Weights of a small GPT-style language model, trained from scratch on English Wikipedia.
Size: 10 heads of 64, MLP 1728 SwiGLU, 98.2M parameters.
Architecture: RMSNorm before each block, rotary positions, no biases in attention or MLP, embeddings untied during training, normalized queries and keys, some layers without attention, local attention windows, shifted keys, gated attention, exclusive self-attention, value embeddings, hashed n-gram embeddings, a smear gate, an embedding shortcut, learned residual scales, skips across layers, capped logits.
Training: a variant of Adam for these matrices, 7670 steps.
Each number is 128 + 32 x the weight over its row's rms, rounded and kept within 0 to 255. Layers, rows and columns count from 0. Numbers have three digits each. The size before them is the row's rms in percent of the matrix's.

# layer 3 attention value, 640x640, rms 0.0489, rows 234-255, columns 240-319
095:105124130146124127081151158120119131157150069146078075170098147169118170087087122153114106162129133125158154126145086076215105170159175165080242126161140108128129166165103150076098157141153152180145126115146176122156134112167086133077202073
095:104140087133129155135121165166124135139148126181128098135102125121125128116121031096072129099135094123100185128102108166129167113133116115115121116059102083086144136142104102130130128128167103162136119135138141104143141163156117169148166089
094:052125121079116154098100125076116110115178082146103159115165162152161183092111080130159176135185135109106101079172119128143138130167109092204168162131134054110119099106143103117159144120127125127185142139101086124159112187138123152147200080
114:141116167107169127141148135127157108071109132154128155135117182149100165160165129158242122206172206137096112165118154078126083150165139067128093135134137127088101098110165097131128157097116156108092154145083118121128123209187145152070151137
103:108093155115145170096099155100096124112122177131144115099147070097134125081089017133053118066105107129116133079114164162132113070151183130102140100197130169102186173127123132125092089151110090131147159153152133137114068098090127163155119117
108:126134144122128111120155148078124115098186119132110148121122180099185095073162114127100095161091170076125118099113092110175125161112057174142145121125137118112171165162085180127124173090110172176146165105128108186104109112159125129111181106
105:140130148095102182095118139067044067140185141136106122131093082163117134150094114124105128103117138151166099133141112198120141073157151143118137175176178137124169127093148112107138131148103099089184144063159071155093075113135110068234134130
098:098172133166143108132199138101195123119168063138075133136174121115191055124152115165153146142098089084112173125124126105189139173085114150088137076177100178094139096149074132158142160151096145144169175122119162157139163097145158225086111120
105:108083160122133167131146118032166110076162124135103167115150146090172128092122096076104113150098143074157117133164114114114157153104103126117098152129176119172140128187091088111100155143098106120145116079160041185125130167096149149138171090
109:148146126160139150131122113156136159113142138140139146152076157161188136132150124078229134135178154123180108142119161144093084117177126103134083118175105180150102124076162015179158121107072082055122078199108129158124119147082122156116138122
096:082149104153123130032131098144066102131131166138129079138151108198149120161117119111064063099066110118097159119154137114216187104157128133125144134126127155134100085130113160121146142142138100073175148168183187122078105075129128102135109107
105:142108111127164069106131169131108107107114127155131171121202114116153144090118104109125100127103126102143089155156128169123174141134110123106205131134110107119075052072110089132145160158109121147093093151148208134145129172153105137126195135
116:143152102095122114145140093120180087094107098065064203134122151099112090094151152083197147169167096164179123180157073103095143107128070142137104165161151126184114118122163156062087178051121115169125173156083108223129172158110089122099073099
099:131129140152147110121155140107138162100081137085188160128119150115134165130099150105100143143181174090229113136141178080133096147132191136148083139114079203116106180154155101089122173111137130136064113242096163117137093140096130105079108149
116:093199094185145085092197150118148091133130167161145113163138109099156159213138088187146113087138130163093124134125127092152125176205209087068124140151126187112164089128118119135125120163081128142131116131106119145120101087136192166100090105
101:109053118142145145110094111098063130097086116130113101124155121105062181105113137107144170116179168135110064144121160120138151124174139139139137118175127141119124168096152127143115135133161102109140128190145165093119134149086081062165137097
105:068129144113105149104148130152082175115086106098075119166064126125074176171041132149072102112148144095147141139117122140094107080182118085147141198178150129141114164159172072076127125121154109108097136093164127137161116152108127070144136100
112:136088119114136144132080116133135116135138102091101146114164153139153166123165162132208158138131140180093108143130113160146186061139100144135202141102142059094118083147139141144140161108125170121167175123087135159153135123179114201206167119
112:108116085147152126113135090255146143166159122131128092130149108135091111181089126133101094198115079119126158066164101134109154171106107111082152104094125132144029122136130204127110073098148119139103144088117103095075174077106143115138147142
111:131115091180123108127134165202182077135076136111128154155103139116157140172120138146119116102129118190128082113129076134082166101143138136103133127124131106147133107105103148155114168116197128136164135088127077102161112112121156108114122141
098:104139169099088133070108131112102111117112105157033175125115168170153094049179170094220176163057098173100141075149097130174101148159133166122096098129142165175090099215157077117128113146139112115147122093108123124114123149090090080078187105
093:100129139126168075061198124158155134126159135118151107105147131119155088168060113126082112151132084127210127098151150110135145130146130140130178163108169101154057126111135171128142105160096191160098170100130120110095136074140183145124155118
# layer 3 attention output (transposed), 640x640, rms 0.0477, rows 234-255, columns 240-319
109:073107110129157109106180167148134123106141110166109109208136149097085124142174178092085177139126119114148145148140146213134128147132218138087157141146144109149125123143175137103141142135172119150084132139143115132183159112221096137092143080
093:127110101119122165150058151114093122132189140128182135060068129186148196135168126088062119120115151174145203105101173088065204144091111179139172156035113114107143132135100113147121113194174093120117143141123156137125104118124159141150184106
089:149154076074091109097176107099100136110161061124127152137139137115075195105101082169162152140104166110100103102149077139116145083127066088157190159158076101076104088173085102081169073052120122089163094145072114101081130080113152115182178071
100:130106133104125143110126102135127100067194110180107131109143161098116142180113121154190093121136136135107133208150123154154138081111162075093167098108108117158107164125172099123063123122168135169069136103141126163161141120105176113105126126
099:134157105127109139134084151117076123120124140122128093093145090143158102118105127130128171163122096163144133106147123169119166071127174144172103120117088106087145129168099140105143169168171068043161157164117159132099124130181074178152116064
121:211212068106179066135225121067132185139105125118136110207129112077154081087173101117149163126122133057081117115126066122175065122126119106114152127163109145124145095187076168171130139085088181193097114158084145143108172098157116160127143124
095:102105125108109175109117107130081129113127225154137127132150165148095120106138131142145091127060121161138028124123176111060151062158070132140109094158142151068120131161101125133163141166174115050181117115121146175133103168119068152093059115
108:129125134112075085145141128114188143157131106091150129151174120090183072155161177118092209155137105100150204176146147175158127174101133155132138125126065114129135079101127160107166131135108129114136105116169157163125147099199162173140141116
105:160133138131142147101161051100150135136162172114140139150144148068138103105091113125164126091100087067129141153156093086134128094127153030144164080130118118141143123170092085100088142132129118115126148122159111192116124121142102099100138112
109:129062200126090149159082118166172119090133082100079171052113131059121077118098134114175138146145172138218148173098133100093152138186145107182125116110103134120062114123144115122118125115116106059198117138182118142173103127119148108135118121
093:116141107125135139129121104169110100169112110178143121120148084161165143119098146153119134141125186156127116135159115107155130099062121090116104095160102138097151070160120152079153138121156137059153094153104189120086072147126149143171123101
105:177118103116118124116159090156085163114113084168128195137156114097123116121115121146141157133112139111117102168155157121118085130117157151110098139132072081130086152156081181150097121104099076075099102137118141095145138132138143087139148101
099:120142182129148100127128136126185138143120154072118112109123137067089049100167165075127104090113128131114077154182137098140149098165083106141134139157186082170163163126125132141105151172075147149129130141156095180165165162108063075106095123
102:070097168192151119130122083134118158090158143137107101074114131087134142114043117190136066080149136054129098144145105113173090181147214051177108107172170129151136165190136066111116174152108103130086200126194118101209088110102078084092119128
122:157141140098041109107116169135138116139115132160132123164126131127149152179056179175158110178136170139056101190174119139146155145108127104103116089123105149102166102127152127115080151165134112169140127105058117085114155149174184125123070082
083:043090092136152129064132108129129144119137091171094094076161100100053146147096070153161130132154164143143116102135099138152182065128193074164128138165153118168135123138194124123172138134139105069118067162111075126113100116069109124141092036
104:135110175066166161079109130138093092082080120141119150129071126153122122149151131121113121125112092111150076116158180152123121143146114147102126170162151121132103171130126135134084209164105087092110175158121131117151106105145060100143151097
092:093094090092145138109169129141134152099099106132149145135174155145084139110182077119126175110055171167123127127131125133083159067190066102110186119105111119140102135130104131091183097111109154092151108151094105115143100102061121151198158089
115:088123169134133100129076121183093141111117080102109101203141127102088121152119155086128152132117160118126097105138143166127142134120125173144133125111180114144100098144140139111119098108134124134144135161120116076136145112171137120083118117
103:152139205157137161132113165112144151132097199132137147144108202117130111083154149165106075153076142148061091161138169076118088139152103152082130100096200149115171141113096138149086144237144173162132156102101104117164075125179123124060106147
102:081089104138143151081178138156207079097062068163090157177102147066167125139131197092127162160133105132159154128123103128113118068150175145107176089154134128128114068168157124080136174108142137126114063195097113137147121120186183136071138138
109:138137153156136098151134135142092133154174147064140107160149124132133100091052137182126092103128121122132148116135137112180106130143115072148139126144157119144122095148072088043140076094106142179167184049192133067103145158149151053137179145
# layer 3 attention query, 640x640, rms 0.0483, rows 256-274, columns 240-319
122:159125130186068151082133125083140122134115082105147139132150154132131130108155106112104153125123167120158129079161119198192110124131094063181123149108112118142105144120152115150134079171191123133184124129147105158164092147148101139160140111
118:075123162127159124068076140131115102134187156137092079093128110122150140093108146145115079119085137077127095088142134170150187132135143135115134074151056151129155207144107128116061123111113097153139139101146098164151113141069146176062139131
108:107086171115172134148115161116098085130185175124127132134126135099130108098102109183118109118140110088164080091139172172166146088165125204118127113139109161166105172109049137108065070144088147133133150092168141146088128131078118142064145126
118:102087132082154077151146131157126099139122168153156130114076129155134148167133147201153154156129119167098161165059124062088161111136150161106108086112115105102150079153151169113118147106087147132076135161101182100078147082107098100080077132
122:130134068115079158089112092110119124104062084097132066118167143138106114136158134102147133127109134179119127131122082102098119111127195106163134166081145110058179119137199121158161182126158108157132104169096077148125143110169123134132153091
111:097147164140123137083114092103138141111141091147101109107192103101100125084135118069076100099098129089145073056186125140137133144098140095162138167145135121146114168135130138136089106145161111127160124107134107151149127137111153149167165109
117:083115161123165125119158089129127143134173126136137151111170057093102095069104095120080121079097112109139074064194157145180109143117122161087178163169108152129082161163102114119090083151087101135154135082185115158159121128076160152116109127
125:155121152148167100164132172168087111160168183144182174138072127094160104136107127186137155149142117104103135146079173116155148114185101168110127094159107149170102102132079112085133092115084150108108158114167199093132115138087135115123118142
132:082132111108118148096126105067151097107087073086083103110163160124088137139139134081113090097110103146155115125166093114090139134083167140175099176106147132075182169158196119139133163132173108174162087115107069167107147123157130143149116092
105:073105152153184094163115118142154176126221104141160196118101050134099139092114156176072119142096132080130140078141144123192132164086093099113151111130176144163096118192131153132099115083149154141149137116139146126181148135085132129108125168
103:197128097164117095148151138207094125162139186108154140180110138143172078139124156188123162135136101134122158113121209139153156096150156187126129108163058146159086120129084119085142095132087134108122141118134169142120114144118144095130135124
132:139142088120082099098101117116126078095040122127082094152113207126141148179155151116171097131151138170125114185134099098115131103120142149177065151082131133132195146106155127185153143121131126162154116138063122131100108119170127153169169131
112:199169094152098155114089103183123093136140181065175095194111189191161161165126153148129143121202096157153153130133141148146180099159168132179090126150073110142096126108132091129157108136139137129171137115114149123128108159178146123143162150
123:149167104123078115105067087114090097074087101101078104126140188130125149167146137078142121141137132158109140160119126093122132093119123131143079153077103093106205187124154172170138160099180124174135096112084122118123102117180129151193162138
135:163164094129085099111164102113111093088069092133092129124135150111160078131137127100167133112130115164145098156160143132079142077120113140138101128101093095122158136091175136162112147105163131139122147155069071145137127144131188189132174132
100:113126142122162145135135144127125097118115085126170104127201159149114141130092176095107081091189083140090131086132130125131158106137155148144097158196093119126156145165131129146105176142102112157123045111108157142111149099095143152153085076
110:061108153152141144175087174084125147130175136138096141109087143107107172150129129143150097189175138099122139114101096133172107165133132100156167102100182204074134135158128166097143125092143096140109126076129160062137127157133066067140121146
114:117136153127119138141145123116178148117154121151111171070105102128110180147130107114131175159104144130130171183088125125110083146105081102083189085084177127153145141148099152126134122117162143101084075205112135090153110101124109137090136175
103:085070122128127117137129196106062160161140142155151120102180091140057132130132140162123101136146130073090079125161117146163130124148153104143126144164178124104115119139123087112100117101114134135123162100202124120136148140078079083091106100
# layer 3 attention key, 640x640, rms 0.0484, rows 256-273, columns 240-319
119:131102146130145153138097070096163123126140188114166118127123110115114098117147132156096171090131118186170145137102116174068129122113125165094097178128082114143161110102085130128134108109132048063130133130141096144099100149154077085169114073
121:127157119181100163129086119146053100054085138115127099141159157172124146121131107119189157120127179164123182115122089195128170120182096048183110131128073098125171144164176140192148131152140124084191170133120113188113152133143155157160136067
126:153178116136086096101105148186131170136102090131037133125160147186182133147139112132172121182152163133089089122125088082112137124120134099145151037117146120111118152163138136170127171154159192180126122141099104088152160142136188169120105186
112:101131140061159100130161190100176154185128111108159147123086134123136113199159117130129107152140137071109116171111155064112076124100128171066157116096193168129122113135089138081103127103138170138063102143162129064117090109090101082097090196
101:146134111204129132163092159130144083132159120135126099135110120124168130110135179161111141133177079144124185103148152167124165127102119142130046138130070157132097121108118124116212082132122117081154117128161148155125107148146157136174124102
119:145150103182067120078102079172114125123125093134067130138172172163174131100114168102194168142134114143115157082136070126113169119142158112172094060142099100126138146144143129190148153141138135173166106166103114144135158155170187156153125101
098:131130131068092087103141108148123134133126123095082133103152130116115124147164147139191150124135165116109111153091074117106128125139145092159137099111143095095155103107190139132086171095111110157070148142086123111089123159137124160077137140
134:124075183072198125167131169062164136164120170080191129117147074121105101154154099147117136125118139101107111157120171117156119150133110164069190177108145158138103075094145144082128079140091108119119139118166137106120095140082055097110146130
108:173099111178075099104166075117092146105141126093119098178132144108158088116113157056099123073100054137142155078157093173115164101136123173167103111133071079129151130099129103177150135126117109158121089103085080145076123165118134156152114102
112:131120122025180116126108121128087133086112145159154144087127133125075144114125118129135119126103160120160065158119118139137106129145098140130153145136184131136143099118151127112088175130120123131064155103090109142092141137100045113114139125
099:092133144145129108178161153144166134116144120097192119155147145138158141161133097112048141112116093147080150132123184127131147155073130135057127091149073178129091132156083144122148105093102097113166146116185100124153113123108147082135111156
120:172115114184032100095154110138139130119116078082145140199103115106164089129126182127128134126103101177111152067140086171116128109140149144171063109110101099144164116130140097207117178116170124149170086132089084142108140147116195169122093126
106:157131099196102128118136130112124107100112111095185104157144130140197146115130085107120141090137066145089157106155171142107161142107149094149097121135081177113114139156139148177120122118144147168157150163112133157111145148152225103137153142
103:174115087179045111122137088137130122109137094087144140181117104118144087114120160110076112108114117153127139098138101169116144130088149146151064091127082096091157124115119073157110169108155102159127083133090082130093118168125151154141097147
136:150134097143056152111125073205171110135107106103095163134113158140159092169141132091118129143100137184140123133133118147099157087088127139161099108120084104111102116147129124183119172084116086152150110139083080161144135142165164176120178128
107:116089121111152068159176134143151123121095122119187137118132054162111153193109105179102156098077121158148093125131190116166168142114141175132195157156087121163166148106121123157106129101124066084128101092101124108154129055094063131141079120
102:056101104116132094091098152070093141129171146150124092104055097089062129076128128112144158134158116033157132147150118093141075114180117149154172099171164189137156102095143168087149131154157168103092128097164173100137130100090096094141080164
119:115172147114144164167082109165127155120113117165076137098154122100076197128106079138162142167195177123131119157054153131113107148137158059113168109121137137129097165153120140090138091172157152051103172141130158087139109130126107132123164116